config.yaml
n_head: 2
n_kv_head: 2
head_dim: 128
norm_place: "pre"
rope_base: 10300.0
extras: ["some layers without attention", "local attention windows", "shifted keys", "gated attention", "exclusive self-attention", "value embeddings", "hashed n-gram embeddings", "a smear gate", "learned residual scales", "skips across layers", "weighted sums over earlier layers", "capped logits"]
init: "normal"
lr: 0.0112
decay_shape: "linear"
seq_len: 1024
Each number is 128 + 32 x the weight over its row's rms, rounded and kept within 0 to 255. Layers, rows and columns count from 0. Numbers have three digits each. The size before them is the row's rms in percent of the matrix's.

# layer 10 attention output (transposed), 256x256, rms 0.156, rows 53-80, columns 0-255
096:175165109089180135084127174100063170126075054064108081145127142102161157056115163139103124117128115131106132134118044139153101167114143134132139121116067128090134047146176111135198158115116119124171104176080154120130100166113090167105142141159179169143097074150090068133161140154094110155147160102122092095148100101105109151188095150108105122109131182130113158128116171161102171157116079109117118139119126137110126161133108154107129096142133154125175079103137115168182181137080092116132171107089118109105142153142118106104094100066095128167136178106157086148159129155109184139117085140124120177170093182119117125141111068102131121107127174128222113145193086166146159100101163185198111118085172075114121105168141130076134107179098105134118135191141156132113071155110087
096:033162122157110154127131129123128091177124146149199161132158083202133163146118177130104092178147157132130139123141102083071102051125148127082052120142097122110187131118161056139131138143125129096107117134136165165151151143132193160127115081090110088127188091136099085130158134169162176178097083188161116087124070164132149157117124162134107082100119163145075114119075172060165136134127059124135127130134133141076149147179106133082103095068149171125120077104138098162148135127159124134111120163151110125173085104108141141156099173156123113154075164140154121057159080156168117146182120155163169104140114154174113117139107088060094100092114084134083136197144163162137090130086069144173178096139130129158144110106152109158142142108138161173179113128118131158152166079161130
093:134229130082117144090105161091118095151140112123140142116102162130058090116134130101084134167085180143146120202168158058110119154232138096109112111131137187135143066127144124186136143073154146155152072147124063124124106159134071065193136118099116160164078158126104163164132110117148150137093130148158098129097169158163113137084136142121116168101138157165187192067141129123121108147133125145073124124115120140160077111093109110181103107109150090132074142132109136162113150121109116130099098166178170095178149128119194087149117214144125092096113179124115137163110126109111191097142109094091121103133138091110122148123125145172170171164128104097091123164144120174069114100115130094095083130172107130138112171115206118074128117125144056100114174131155123166048166136129123
093:175076058162147151102090124115156145177142095182154093188103144076096139195142171162167102096062113048148097111111136151125079145149081130107128101149178160177114126180056144077143143077122131109146226138098132135178116149129153121143110116135116111117082108115104122130133155147098134132111131112122137128144144158079191181104118167129127099130132118106132165154150117125134171159144150144095125126166179167061146107146091069142146122167104116116191133148154132161132074155121141111202099085137055078121115137124134081123111135096152059129099098149100149171136176173144140164140148172156095152158158085119138135147172146124133139129176153127099105121127075139156203111148098171100122126132070176152134144124182168130139097045165171137164113171168155191153121092069088
098:098117164151067146177149163133095143169071108157137184151107162115153136127129143115115105107189178143065077118104121093104118181152116133223123205121162159142079157129150136134167135072094152094147188059115117148142158106135151092163093135056146187144106111121127145122139103118107139160125133132177148126124137143150092097090101139118170139136133179116145073161152132117140121133187134100085138072124169053118137107089096116149124115134122168135084172051124123070123117140109054190080182193161151150108129127160112173117098121132071085117135143101085065168081150130123158131097057127151121152140117097153118164136119104136107143126130130136148120122121123152080125079139162157214082130123134119156081132159077088090202182143147100165141116112143075137156143198173135
097:116149186161066193161094196086059103148107105117138170192081153097118134132101099170151130130113079214068100049089133064090156126079110112087094065179168129089073152165170083143167177116128165138144141158107102161108070092120116068097105147194155070179124123111096143093152137161161092136128142085125144169099116125102114138143134131077099121148148074102097146104139115121137117154127048118097076154138118103154138116143116079142150142099159172087102138141117106147128146101113069110121162097121163113095152121160128087102141077148126139124109068167117113152109093181110120150107137102136150110110096133127186196111125107165133165159148060138089141145102152166148128108094116126140136104092105152189150164151168099097194162121158115120142111072086133123063084141107135
090:119101125058166129110200174122138052112159134143152132144072129120160115115130158085156101144137167159112129120082123089130107130143125095081186083102102110089156169129147124161120152143084133134121068130110113086111174124111182147086128154088111103097140171107172159061143140141091091135184147164091164146143139091137137126103108156166112106112146107141152167190112181181183117130116104127100089082068077147166140119152147151162087069095180117137120077061037159117087122113074100113168156100133151148093114082151071147126127161127154116156151128134148154197104198168139151051183162102152129092183153142137162146194047147148114116123131146164143122127109110106175170123113114159124221087105130183066111157112096135118108125147125159102139086116125148118185131122129141
097:058148126110127083160075131113190110117134094103097135165157070144065059154159118121153124096083117153100115074128113161160108119125149041055132177175113121110186110091103077184111124082153134127159174158065121199127163112133149162154134134178118157145192117168087155137121175169165093107196110171097109155168122124165144124159135105160138134153166122120070151148152122109136103136116126120169137137149169140095130136104119075140138133138167089099109084064123187119091106090135155087131064127131071147074073169147128125153113085115076134106156177119091144094147155105154175129173188087137120141145130081125166133167084184149177172162111141152129121105104146128105123175136110142193117100123127090150116101117100145148179138157089151196089110116180170092094169165115155
097:143097189118030128160081150108159094100120174130137152179164096143164153134049127066140121139144163152138193144108106151043135127121074093137077120135149173150131143138082147133089159109115147098149119138134124108100130154133140159128127131099170145112113185135116158097190085129111079122114100108116131195097124149130101141147099060134122058073149118142091116147162149163101095110128124110127143096124107144194106108141138176071154131093136146069129165113143105148161157126084129164116070160093102117038131120110173137172098070122109101102144166096163126193133122102190107155116076186089174120167133151179115079157149082165131148162169151089108098119149087174088049137107117144117158088142149120056200108167133118125123139144115138136175117150130176142121147061088168
096:142150086102085116093088081173137172072158140146181144173097155132106166153150126152136102162155119166118116146115073092159172199093092072143099109104112119167168102143164161143166076173148064125129137134106078136111147108093156205125124082133199119116067105108109095159151197047150113077118121146110144109141107124123140128135090162150082160134094139133123155122136104115187130138110177115087148095160172165162144145136123112191106120167114142105185229159094133146136109088083104098094097156172104185134097149170140110096172101090136132134165132121101131147139114089115083157063137111128103086115065116099130106126079159120115153097154144171114098193100127121148100109169113134097129128130149124106101141225132092102090115085086186102117074138096073117147146164127199
097:107110137168146197166110089151250140126146146103117158089145113163111121079160070139134141126122086090122069123140064166100145179176143146052182162159147054140123161087132137134088092115137127083105136124185091139095112141089170137140175143161124175145143058128125116142124178159182059094118153078100067177113121155127107182125141146122099128108100097166074146122129131135120130116132129108088143162150094110150120097145140171124144167136158143158170124196102071097163153135091115114096171145087140161111159148160149185123114178098177151162101117164143122164183149129065158143131163141131123144131139112098122150196133103070121140192125112100128096114078158140206125119098088134137161168127133128162122122118172154108151106079108032102138119184109158095163150120125170
094:084127163099102141135101184144153109097120134119062188145216101138183169108159128151130136099112094122145139132118106162149142172174169200109159079198143102110095120113156115137164144108133096165137161112108129143114094146153080121133091130138144135108123125067113122157144151148110181103129169170097130137119126126069118139102117154108115110140105157188139095150106148109166159086132153160112163174127083117120078187160068138149136104162160039154138179146133118110141154122138075111057131107120117172162107098058114114212049101169157147191077131130148104121130128090148170129105119139102194182126096065141172104157113173180201209103133145121039163192076154156105131090112166096101130115092132139172118102117116127142141172089120149097114088132117121112115093117132104
096:103160133138112129082089070137080147127174073159108144138128130105100147142070158107153117116109059109142095139110114132141127127182116121039143093121084161124096114123178153139186144106083106168147180102130105090129125155139162112100139117109178178127184090181124121106168157154149169165132141161179146131178179113142111130092071110164129134134111149132152116169090102084138091091104120151201216175117146158205107123126091135101107212117099145161180108099113162116127104082136155159171152082168098179144150102143118125128115217137161164117107146170092141161078104131151126147127064152084168222126151173124129110162101159116075203129145154111116150073157184157130137116077133089140100142145139148085102100150169131108158129122121124091155109161138075099106116118073084
097:111047105128221135028133168131202096147070184104154153124132181108122099138126097108116160137212145129123160146124213141171168106174090132141052110094059103113100172162098122163149216138135084099146109099190105100122121069108151175091123148136239129118123154138159096137072188095138124166166103107144155137139140087127134130129173093120141149157156151141078156109116105119162122130130128109161164125092108178120115124116124144112129126137165082132137133142114207161109097141076133124178117106151115125166148143163121154136115096131090085155138147104109116086113155113134144105144094144178110152122117121131165176168099141128132132157110134101136109089103159136152156113173111098113128102079159101065087103109146136178139133181141174122081063185154133148052142123155137
093:160092163108178115167144163086116115169111158120085111118127131101136167151156121125166122153066097098174091176110130117105120183114133144073091131077152120139131089163097207182101129178099093100098105049031098171105132154116113107150195142150173147179150114172117114148162123150192158151162158126169180106140118043100130135101119089067147159097140123156114141120128113153127134173107181112157128149151123205130175110129112126155078132132176147140134122036117131111088107174105064170116126161159076143105142148140112118152181180147161091134131102182127108103152136150203118125140099084102161147167138158089053140127171123125111147094162149143093152138181108127071147162148104124157121118119145156141052069133104138154197117102113109128117111140178137071110126101100099
090:110115138102157186128134082172155154115174093104099136114166070124091137063119066132104091197114150164075142116144140068164079152095152169110149132098160184111149155161103151121113146096071130199121134104158112168204180127114137074114129113069110146177113139111143190159146133094155123135168168067138109113119096208108138154178101078136145109084141073105084108099129078090107150084127179129147162121134093119137183124148162107167086118128105075102148126099135109176157112108165143206084101097114090094152105102097160157065134178124107124109141097104083161115120127079108149145081135120125160101121140178132130167120086109128067146129096092121145112216171156094141139096140123114151112131118125177174134086179138134060155135129143122193112075072150077132162119107137125
092:173098051068194110158139107122091159151160119153151116147149133121126119135155182157127159179129190164168126120095077133119094132100104133091094180107126115140121115108156086194132126171151109157113126055208155104083123175158147106128056122136164092117152114187161074063102154167118096161153142151189102138120107096099102127156053181124074126140117171148121163131201093135155091107148154155058108172213124067129129112129149115139152132114126141128159114160123181158077134140175129123129153113167195172119152115105094202118137118118144149132116133108154072176144140130113137146092169150124126179099137114131115151104101174136090154113163128123152129165164114137155115140167151156120114118103134102124130119157092148181181181061213101102083141113194103161067108111111106
094:150126142132141088195175115161123114163120122118121109137120109085112136116197130139106141159058081130095107087109133108104094138134058132136205101115147147157135116141147190119126166134110158105080087122117137150161148155081169162105115115080161207175159165138160088176114179143122167145148027128191087142064117097140080122103193141152143110170148168187119104063171070160091126045141147151124096163129124121100168120104097105125115077119120167113150116185151149109120185123091115119157113115122073144139113139189129126145155110145114113149142103143119099115132131157140100191150130141093108133073100215095156125116127144132142034105116141132179093147138120066124145064087103159181108111148162118128111120193098134146148144124190121168149116143099168093102117188179145
100:169075110169177162161140161113184139148156104136090124144113095153113159166056063083100175117134120115106173190088135185119072108094119109118117143169166065105110076111111095136174068153181124160141120203255112153140215117105146118110106120047098176119103107132119176150131136119110106135136127136127116130115127152125094100144104098130159173063132115143143149122076153118172126134149123158112109109143081152149141114173137150117079107105163134063147085085186153133121151150069132109115097152108101115105157114154116110160136138090111134132088125089126123110132099086129089092183075142147125156138128119095171107133147101079190146131124086088122111162082082113105137222151152094125126105104088137131107081109164123086133141154103130112144133125172101099113082118095144
098:178140174072158144116232208104098168094151119153129128110120198174178088126120069108132128121117100176076126091128110096140189154105187041181128175143128139147141106192100233178153118117081165105083157130156152110127131103148135076103134121128049159137109199112143138111194111146074104149100092144093098116109110165130093104070101113084115128167092123157113112116095113147133101160139128154130079207105094136084097137126109140070131085098173082178142154119062136088160140123147127153174144103095153117151141148123127061073115127125109097121114090114137146100143117162120102142185113111109143146137131123107138166112096091134082163066148165179100092133166095135121108159150143100163129124159105140142118098124091133131164161153074155078134145130086121154113133175121116
091:181061123109197154129139133075144113181103091055087031116127162092147115131154144152111128106174166100142079179084090079092131133159119109144102145113092118130131080156089143139114169149154157148162115120164146100111207099115138048066096108053118093105132068102111136126109117151135142154088096162072135088125155127125118076109097168180183132151078131094115132086142146107180171135132099110156111110071132166158113139132094089050077075113105120147180163071104102145106135124151091086116126165135139074128126180201144097152109087156137073115078156162118142104155122130043083136181123154147106123100127138121122123110130144144075132152148114103124158139115179096153117112154160223101141120153095118112118149135149144147161155151134168106109094115136169112135127148168194
094:157143135130132119134155117139093111093138072099155110105124076133106088177116089112116098092173159157078101167189147107117105095111082124131139131127110112158110115142165094100185145220105143117135111163125195132085116129148077056087145113159161144122115161111134146158160107145137167138090114215124105072181083106163152108154173134147143137154174119129090114073055141146108141132157193184091119122113124113138144198108146212135127145115101094162086134071133125132144132117175112131209170202159023140119099120140150100107173108130092114162121144117171140179078123087114173074103145133114169087103108069135103125102157128114148170166154154158104117120122106139170061122138157138116132150140097168094108118088142191148122092148116160071189129114102084103108139113195090
095:114114121167153059098173098154192088109131127081109075074111153139208239148081105088121087112137174166146128100075175149134153079139131166167048141152077132124108077170097095159154080085129112116101170111179167137137125155093147115169094116101162076123149126095175109097182101135132088115153130105119134132140107131116124120102107157069129177132155094181097121142106117096163095120144152142148136065132167099089127110099109142130212109158165113118100087079129147109148121149147166114120152121058106095178100177152161100097151126156143099061122115116154132113097075141177156142098177141136100171122116146112132160133095173220112113127148113119167140095138150116109096121116096125087157110116063176159149179149095076088136154152142107143134080163124122122171154105139055
094:140082126165192157084067120145135194159079108115116160092132124103114106164113165159201140122119113146102135126138172126105170111155145153100134183132154122147131150129110176128099136082095123149133153180185083079151131160128104113101120105121130161108091118028097127168096104079145077104115112145201155134182093150136181127077114111126073143116134139095044139104163148111093124129098094122116189102202085068117145139099093122092120130132210135098193118184145176103157064071049141120124131133122129106151125165138118051145143120148127114133144141144056078096112208115127117142186111138096183131108045163126126140146141127156166126091107142134124130134155086130162164138132144118097119103119133145184146156144069165158119109128065188141139137136127089083176140120144097
094:083145184089137105126158124083121075139118155131101113139109154130112148107133146103139184059137139130105142132092069180090160126142143113147126146162085112105088156077099100141118136156097088124086098148078186122144130119088118142152158155101116149130136129102184091136080077153178104175155179129194144115099199160207096067194178091146129115088084152125118112125116059078135141123123142080129162136179164138150131117101149116153124152155198091170108175085163180153137112155104160125056166189148062116167091057190161143125107119127167209151095079107101097139063170150182109171089162127103125131146130121117106107132103114174141089136090113147100147100150172125109131116079165131103148149161167104079172104167127109102117153146143163148156170122117171118163174119171143
098:103105116069147022135156166125106163123101154130102131120113113102079164126063119186155102132101153116079151126102132116107115098162125109086158150116154092135143159139179085069161073089080090164127211139018156100101159123147146149076132135050184123149129132143135110169132129098073096117078147075090112112128108099130065121153152123147103087152104131157156141097114129092094117117148148122110164133092158133136159148164113102112122100143107086190069103149076133118102135177108152055150147134131145078131066116164146108139128121119119122177176115080137137111198058096067122095151127118135160101131126154092112167096206150098125095174104095098130169084083129116110119156183132161113072119125083146128182145164100099103173165087170155153122153115125166159154136121180103
092:127165141105102141034112156146126127082106140147160102142132078129126097036121068143130108134131158111119150201152164135077166114154107107139129109175130156119143169197120103166098151083145106159147072142115143090152122140089181127102093094075044105130092082132160109146121107111126223105132191174146121140091085124080149111150130105133116111149113143099163137176146109154119135145140076144140176121156110094135184114141108175112074165145138127159178150069148128126133125115120164155143043104132143178135161142167150155101127166109133121155190126159110112129159116117127075120080187120190140123118147144184172133152179130061198172159079156120114165079155154113077094150098111186108110103120118112131164090102116124138113140101138142100094157156039088090143146173068158
093:139137095124066156114116131159109192168100095102148133179133100169072122145121110123171109101171097095130170189138127096099082070119097150113146087122103123113073067120114142150194106127103101093150103132169107158096123137140144176127155147109050154123075158112087183151122164153165125159114154162116066103084134097156106126138195044103100136169110087160105133102131131133160124140084118102084143165132211090127164156152087185115093170185146139166173142127091126090106153125146169080148153132143175110143131158084095147168117114138153086147102120193062111132118095150134121157136166084114146121130148144154081170116142194127122159152156112142153159114149032138153072129092091093133134119160095159068094154209127142093125119149159122165090080137172129178154109079167093
# layer 10 attention value, 256x256, rms 0.194, rows 54-80, columns 0-255
111:108099181146112049086152197173159139140164138091108127095114114080119091171154137133195116151094082154129131048102141056165107131145182162098164116125092159100145144147094146162106142107156161166110159094144121139118103097088160107108124197112098133111123166144061117092103152120154063132110119092118124190150133071120150158141095160138102158181125133086103125135101092174101100113165169152049150126138130135172119097142135134104122085133160147154116106130194121089135160157135113132094112181099056105173124128123072192146156129104084156140135107139110142165105133134173216103136169148087110133074147156183116152148153116154130114122078103075153184112123135099127096107175093091092144099140129133164075226155107115092129125133081085070123126161130072120115055161151156
106:180116131094164148149131112163149114135102103080135114181102115108122187034130105138154165086148121122072186134131137146107105062064079088137135154122050109136114099109109138175171123180156140125103145125133140078138125059158151115068119101172106128140106101111168120166137144131070161135139167133108128135134142140113127063213068157111206150208124097108107108058158153034136206105157082084088138141119172181127116144127163126109092098150093154103140112094096179099077132134102156168107157109102077131125099176113107155115090106113159116126127129170136174078062142148154131163169111144152148123059154166136153134193116111118146095126157142075152092144076149119188166099115150153097112101118072119134145111113141163171100130125088162115121110138164152129180136142121127
110:151139140141133078141238113132097127071106154102183162101110169085156088074135119175145132200102136172104150132160146120144109146168181172157119098051098122126184119131124141137158119153133107135109109115163115091098183181086098129154178166128078119063153154157132081107140074105110087114144144171101157109157163142151132175132122100104189162117127073038163109107158123128140102076184150111146159147079152122134084142129077150084164143118168140145165102107107186110159185124130114154131148197126128137192131113141093135104160139119141140161166162118171066114132132121117141142079154108158218125114114170114061148169136114081141144139124129119144108121144160143063134167135110160099123075093121114158173119179156114053109113182081142153099114191089087166141127108142142
090:093151163123106162125076059100069099113112151190106139123144150169201108148118101206111134114140116122193162136122069095149124059111092051179105086142134137131169150164128109083094176154075076108102118135122088132099142091150149130113109076167134139132151150097151107156145156164124090106091137118075049081146141177167095127127114149133142136169092142169155186118137136128192133123180126149135096159108168119079092178110088190111140115071181129103096146152115144130114146116157152081148174162132169128141152142097169121111141168077127129106093109152140127175167094063114142120067148149135187138051077151079174082179094099124155135177138158096134074120089108163070120116121089124150102133166135110144095097098117131140121197148130189099090098165096151097131140149143123
092:085112111117155131132108116144124144108091099105164153075195084121073114103090168110115157112155131131081119185105098130120096130137178175104162178096160130209157194143157079092096132119111177136128097156104173128150136175083139148137111066125112150064093179143185069155098117144176111032157129121116152097126110118130075068116151192090103127142122141146180130078201136169109086135112126109109159133108112127189184070109114146152144115122118183148135086163106119094173104137106145091079097172150113129114089186093128146094128113110127137041150093106121137127081166078143045156157129157156107075170123120126149101117146125144113156159076151111092126117177110145150142093140154157124165115173115143140109145124106159101079112163146170139154188123152138055160124054119154
103:114157069143149055122174130105178151152112109145098152107182104152189152157151144115085126145155102104099110115186122109137145113056105092195100157134110118119166137058141137134096160138137117119144164113128166099191117159120165112100113102189182173115169122139135127095048091150117131073134125119084143167159145149123148107116135118150160123093125149119064131146141090083085175084103176138161213190102129125139113184159121099117112099103095089084221142147137093188154145148161149121085126172133090104149151097115169142122135147160117098084057141149098071143099071145138158120145153189148128157211129131125142138121128104135183126127120157083128131126136131173136101075167155124149105104047125067194149111158135139162139119091149081136161118120116094124037128069125145
103:127167103077085123104144128143099096115116120141112123096060150186151142136170096162107063141191106116145136134121140122193142121183130150161143110099121149145135109208146139125108146165155090141151132093093115074107108135082081098143116114065093131150085071106132086179184122120079075155098153135145172094145133154110112102157134076136129071130141178092148136134093115210100129121153188127132126102114091232098152097082116149123091165073062191157176210098128079114119156122129110173173172148152125136119131144108121060096160154157143089118077101093080139157117130086060126092105098123092070102127136217137133169194144110128082102192182097108140103130124101144118099131139085096153117156117127132136101147155151127101124149172098157101113157141151115093147147114177125
097:091164081052201184116167112170105101132135143117184141124125146158156076144131115118117131128118103186187084159159177185115138200157109135162160128121113168116093152138124139128159185086158112146136161115101147117157176073079088130154144117128125172127100154096119157161141143134163155171131167158084099104216139126137113120069107173147162136156190120139135142128119111125086096130090125096086124159112158149150122153113194158113140189160119137166104151170080063150142083109117091108138185087146053182122169122088159184079110158144126148077149120077142103133085164168121074149111115120081058143100141123114109137169110111117100135138100126129169102134124101160070087153168053137152104126133119123120059101092148147179158141152142170112132117089094176153096186195166124
102:135151122162127165099023134096036108160126091081172164107157083148097111159105180132110087139111139139164085163172186116128060098117145174110070125083162120150131141131137122047088133085135162158139108084095144137110080089167133141191099129123176106117150125205169129097101136154167155084172114144165116199093161120117112163185123159078142096114209112146122121071085134107144116124165124105078108108137109108119142138200085122162122118112131080119119105086144109145126119120158121157093115184036114128141086144140130163072113098096104127138157130117083121137122107074113148171144147134146128178117129112102167154116141110066147153110075133170093099148104124092188161149128155094127168111131109128132109167060081176169098185156135109155128195139142167142081133130098121
107:101145140124144083093066159157111111168161094181077086140084115152131102155159123083083173113102086155182119146123098163145133118095125151161119142113090101144134097179151079113124115090127142073167095111130189154184071141129124132143124096129096055091143072166092187094133132132087142112160080107168109100075137136124109070159180088092139096110110128109116143131075118073164149132153129131184133102156085082144136170119163064154091088164095148134172130147153108118145116098140136140203113123150168180133153141061074181169136096167131082071144181096112156077069192132178150162139088136097111177159125115152154179138135160166166092098138125143155143159187109099119112052131112099141135149135138163108142151144107098165117174139155185151081128101143130169052114171100119
098:124119171072150153177153127121159144183126129166102117090098098099092106126081117141138115142070102113154112137200142114125140096163125134131121092093084139120141085110132185156103112079156129127180131134134100100108150157109136116116155084085117152145151103112088112124155150092137072127185157111136092223096110151157079052112124108160148140136095107126141096094159110091087108154088131099120121133098124116150142096085157144062128111198127209123149112142100056195122087128112150081129102089054102172111174133088150176066112152114127128066086102111086122172093107150135126053079125190139140112166079152140091119074113089097086145160117106137168116140132131109114118117148032192152180119125141087156094135109125135104116130121096117123199145138105124205054153183139154
096:119110087105152108158165103165126151190130124134140104138151186145130143194159095137120091088146146086224138138107139147115136091103112095151103177129046088194086155173111128105095116160136137153163103155135162134108117061073097185127123090085099163179116129171128181116152122101073092171103103130122153139132086128147152088129089158164089107162101092095123093097114181153145146168134097140149062071108137153150106123096131152148116129084106088114085147109059146116187176082120151109143084143156120109095123160128152073106161102162176134173137115147129140079156121111229128132135155175153076139135065186144086094137192099126080084141122143186131115133135110079114111070109139178169101179119134146135089143117166137133137070157144167110076128083151132130197164105118153
100:143140200220107143159056173091120052103116112173160129121139173169089098094073142124096137137100104137097120149151119138081150135108102143168132130139160156142160113106144144124065134157049188147151114077109123132143122085100135103083122181123149109122070176169129106090145105132151066094074100175112155124120152169136147112140147141126126118079115122092148107110184145192134167122092162092193099116101094121120180118139107163136161084128112141182197160152203115114115076150154141141071133083089115167111091142099142148113126134132159134126078140186146088178110114071071104117085155105116177156105090170147089091157124199150186129131110099148149131190141102105118125121117078179141153095131079142085116163151135146116123141103096093129194091161087188153122117105111072
106:098173130045016136142125098119076100069093107159146106135126114110096104123104127178102084141147199116113136103141124055177112108103135122190149077146180174098145120110127120112138153064186151103148170130111146137120172143121114131149143105140135178097181154151153161108073111119093166135136077080181115108166139103103103131096126152116147085095126112107115112128190194125160095079113081130148149112106148137108124094078078113096145130190100156149131203175203121133144148164117109087076104163103157122183157114081188127087144133076109127089091161095141108170103124169089098172128104114165125200176132114107159120153120073160096145114135153097099150059111071118113132125116096175149147135158082123108138161150192141093150125160119110101178081119109116096118117098177158
099:099082148074159092094166094102148138152174132106123118141041143076132154112148192097169154085157181127146084144107154184097132173113162122084110138124133081131149090119124070140146159106100166074072123146132102149155111148165142173181127111171143106122127163115040133084170077125154159076140101107126175099100132132165125080112144098109142159125119133155173142164131060138149154170096125136112088112086115109116113196111176130147122115169144093138193140138081132112136049125095088123137114114150089119133110130152139091044118156187084140148147156174181176119162122170125179155104071139116091105138118066129181156094159159084227107129144156137109162112166079131128128137117141100080129122125148071127089189117111165111092117123109088082061100131159113147078113130091113
105:101084136078102154112135130100106103130158087142106142122121070131072101124147136035136183137129138132087142071176179146123161115189180180173155100139141128133187148188116088061143131137159132097146104084137063183146167156067101133159114105134153124085098109147177121078113164130149116142097115138119113190134192156154105133153164159167206102149098127101126093118132133089124142055135109104171150155087123087149168141132146077158142151111135181132135120133131086167153108155164120138090092123129132113125134133087173139170097139143132090155104067112141180108140098207069092100068180098162138086127092199135108193187109102131169137116137125142126060121120120145121167110076144065107142155159096167153106097146168118132106196149073094109139136159158136140137161140191144
104:147127090206183148160136135194131104137146103105112162079136141136118111163134172134147093134156063142125128131154120068117163137113171165146104196097103149063163131102176103090124082121163169171091166201144098177133060183122145166160203132104120101144152108118134141119162126134131162154131219123087128079128134141071151163096131137131125151059179144128114138128115070124093110174143090169103162149131184097129126078132124152141133141136097097093143175145139134126193132101158143157131152130116167100127125120172191153062077101128130095147144203109087177116150102132174177134135118170128145183149158108155084115142155112198108208082154111159084164088118095153148185172118127131095140141052134173126097081153105174153126128136128157130133091143139101183124165100103108
101:121082122102147117174121154114174091104127137130120158111101132076113154127118155140157131181153123108170108097153123071106118173145182158100130161108130120097126142156130092121118165148136151177129093092155132185134111118157183111096119165115181069164127128186173065107131140102199112115108083138094054120127135100135192165228148167197133157142102125151144157117099127120103053130136134099130153163125079153141129132178103126084139046109151146158141102100142064120173113103144196175150135127116093143138104161070109165128128144126070124131084104194104150138157039058120158125132076141173170067128171164133083132037140141104121143111141097158099154171119154074122155074145163121103112122078164095158124129111117161098175108092159099148116120161092104120107135108160194
088:163134121146165101131166100087127096113128106087107084119155156147210104139084189058072146085163126082065114117121124103062139074092068174090060100127055164130169124143208110102120113158155120150156172106166161150070152108193107126137118173155182133154145172175101160108102081071174098165136144142110124139129151159098115122151151114166153128097113108147087206194118126166063105067115137134185127102085123127155142133130126105123189139170076103133168153118114142105137142172119129076135136083117137184124142141147181170178116101150136154136135137122122163135095117122112122145091192117118088107137174108148101135116180125131122120197128137173104091108151089100079151093062127117126151154111148122176141096103106094138130145105133145138163115214149092105164182111168149
099:148155134125093165116072082095130089065157094128193158152124169152098104064175105123120139145154112117132159126146083182179142163165120122082143118173164110108092150132133140154192108164159137135135132033121131163162116131137119198130174108166109155146115109102157156098133156124115126134093138088169153180081150103119172111179133102117143156153054113144168098133107114184154158126137072159117167124157170152115040217125174128159079154144175094112127137116102144137101077109136109160153113154153134142143125159105108148071055132093157162145174100128134050135143170112150086094094173095151136094128117067176120164153071110149127131190175095152118143113133128095099093125093142081101054093070113173135113070052104121130108115180136106111121135117148082129112154117126081
099:074143100111081115139111109140142189182134105074170223157152144141124080088074054089129109101094152152149152148118106106107098146115091106189091139097109129057125087080154071177123153145178112147192142114115104097061142145123128170132128152154106146103123120144128180110112174130134159147124138071178135104119142153113161112100113133120114076107102211091167128143184087092110144131127123090143104175099119153119166120112152090090073108088138102102134138143107131106082164201153190104116146161118095127120145106168120143154143167099177103162190094111103116122129115101128166054120105162138160166119121151092123142125167127101105115085168146094149094141095155140073170205119165136167060098096075111084158124080106108161116071128089133200149110103125138130207115137090158
093:107162100169160063143098144134121166119140091127188105118088106145105051154109112146109142110151121195121115177189115137160178129114089124157150079132187113164103131099140172138144117168139074113187087119118086084154137064087118132144138182169128157181110091130123120124150180138111099113099093116140147042103179128149135187111127080126094137153154154094112113135150097124056148180170119138136139129123135139061159126109089160103093154093063160136150055142109114089138113101123112182144096135161116173087177122130142172151103147197167127067122145184129162130148157112145108150130103098128105133126135094133139143081151134138164118098166113162143032156160139158143062123141126088147124110144106174005068119091132163164124127162129153133210101097144166135087136152120130
101:127108185104129116169180161054157074155176150116104134163122125155156115110134124066086167080091138094104155138145085168133089171121118113120102115152194075109161112083135109183154149150150186115163148105102182161113162100100144135103123136145145106130131103115128110152138172178116176137149140132163145104071163149170130138170112135136155102108077083173158111115136134127145147084076101146113083117177107188119137090094152146160096159144085078088120163110152100126154086097144106078107147070192131091070083136135141082143096154108157133165165116120141124118108208107150103141117148089104090140099098135170117127088173153098086102109164187121166135185082178148162164121145105140139163163176107159097202018137108176105116104146165105147107172129190152149075081134076148
095:183169170152096148129101114109110127103069113093118109218120077092136124061119147122066071132118092107138106081146212050170144101148094099073090092075188103164135149135079124116163140120099113132105112120128148153102140108157163065129120101184030179153143146119125108147166129123078087117094110131087146153121132141061140093159101097100092108111148128095090136106123122167065147120102109124120121117073121110117143135116146128082161136134063107157139124138177145152124155178103137117156094136035109120127156120117101100115177155100149114186177099110107166092142145131089074080082154064138173089161197136133128136131132109113111119159152164106120152211083170134169084138171113137126061098096100080114119141113143184115168128143110089092119102126094116077130122095135130
093:177135133133080154099239092181111139141064155132126110102143093053114146099137116112195099150095073158093103119151169137174157143166143069158097045167130154144171149140081134143090144170147056139126077106156140095154158134109101078101141152128081117155107128121167134118065106169163091115095109154126107199162119119141201186151043146132132125136184105180153120125158118130167168128129149101143124125077127133182106134093125146160130161126163195092136132102127137126154171137096084126153138158084121175147122166108178099136103184143124116098115101177122080128125158150077179126128118141118148135165144088159164107075135084113110112124090150160069129153150111105134140156066146101148123110115180090104214191125143125171131129121141087097127154153088104185154091142149093
097:093100140148143124163164105153132145116100065156089154105095138095096169105158122159154101109081111091072142106118095140183152090136123124145105137174063141083117128089081094178159107110089148158074123120120071140125104112116132160088203134117120080181181177118041121124098110148124131128139097156096076107147168141116175136075113203128093184149091115129107120086107111119155111064064125085147096079078113203160109125161172136151166145096122103087113121125144147194153162077127153121152132112119088088083081089113112099182113153126086143186146120106146143113095148092086153140102071192157155131079136149169090112098168170127111125146109074086104134117121071093173080159133082121135089097136172096107140135181164120127134080123164074087063104123121154113118180128112094
101:118136081128180174209111126123163130145138124140103115165141124128128145132126078124141163120077079122121076094137114134172120156091147145181158116088177156124136134154108102118110101171170100104152097097135113110105114088120139084109150048066193154108176139131139126069175112138091090162058073143098168170168150121117073103164137170173113087095160098122126150195122112119111163108107069204078100124140139202073113144115189122164190117094165123098087119130137170177142105076134097101105124119121055127124106139096088112100131143153099148099124111122141152097035138127134137125173069167138083164131158117147130122132097117112155120108095120120158099166146158152127196146164162127110146204184174107083115119136147133075109174128107097167121138065150139053091152162139170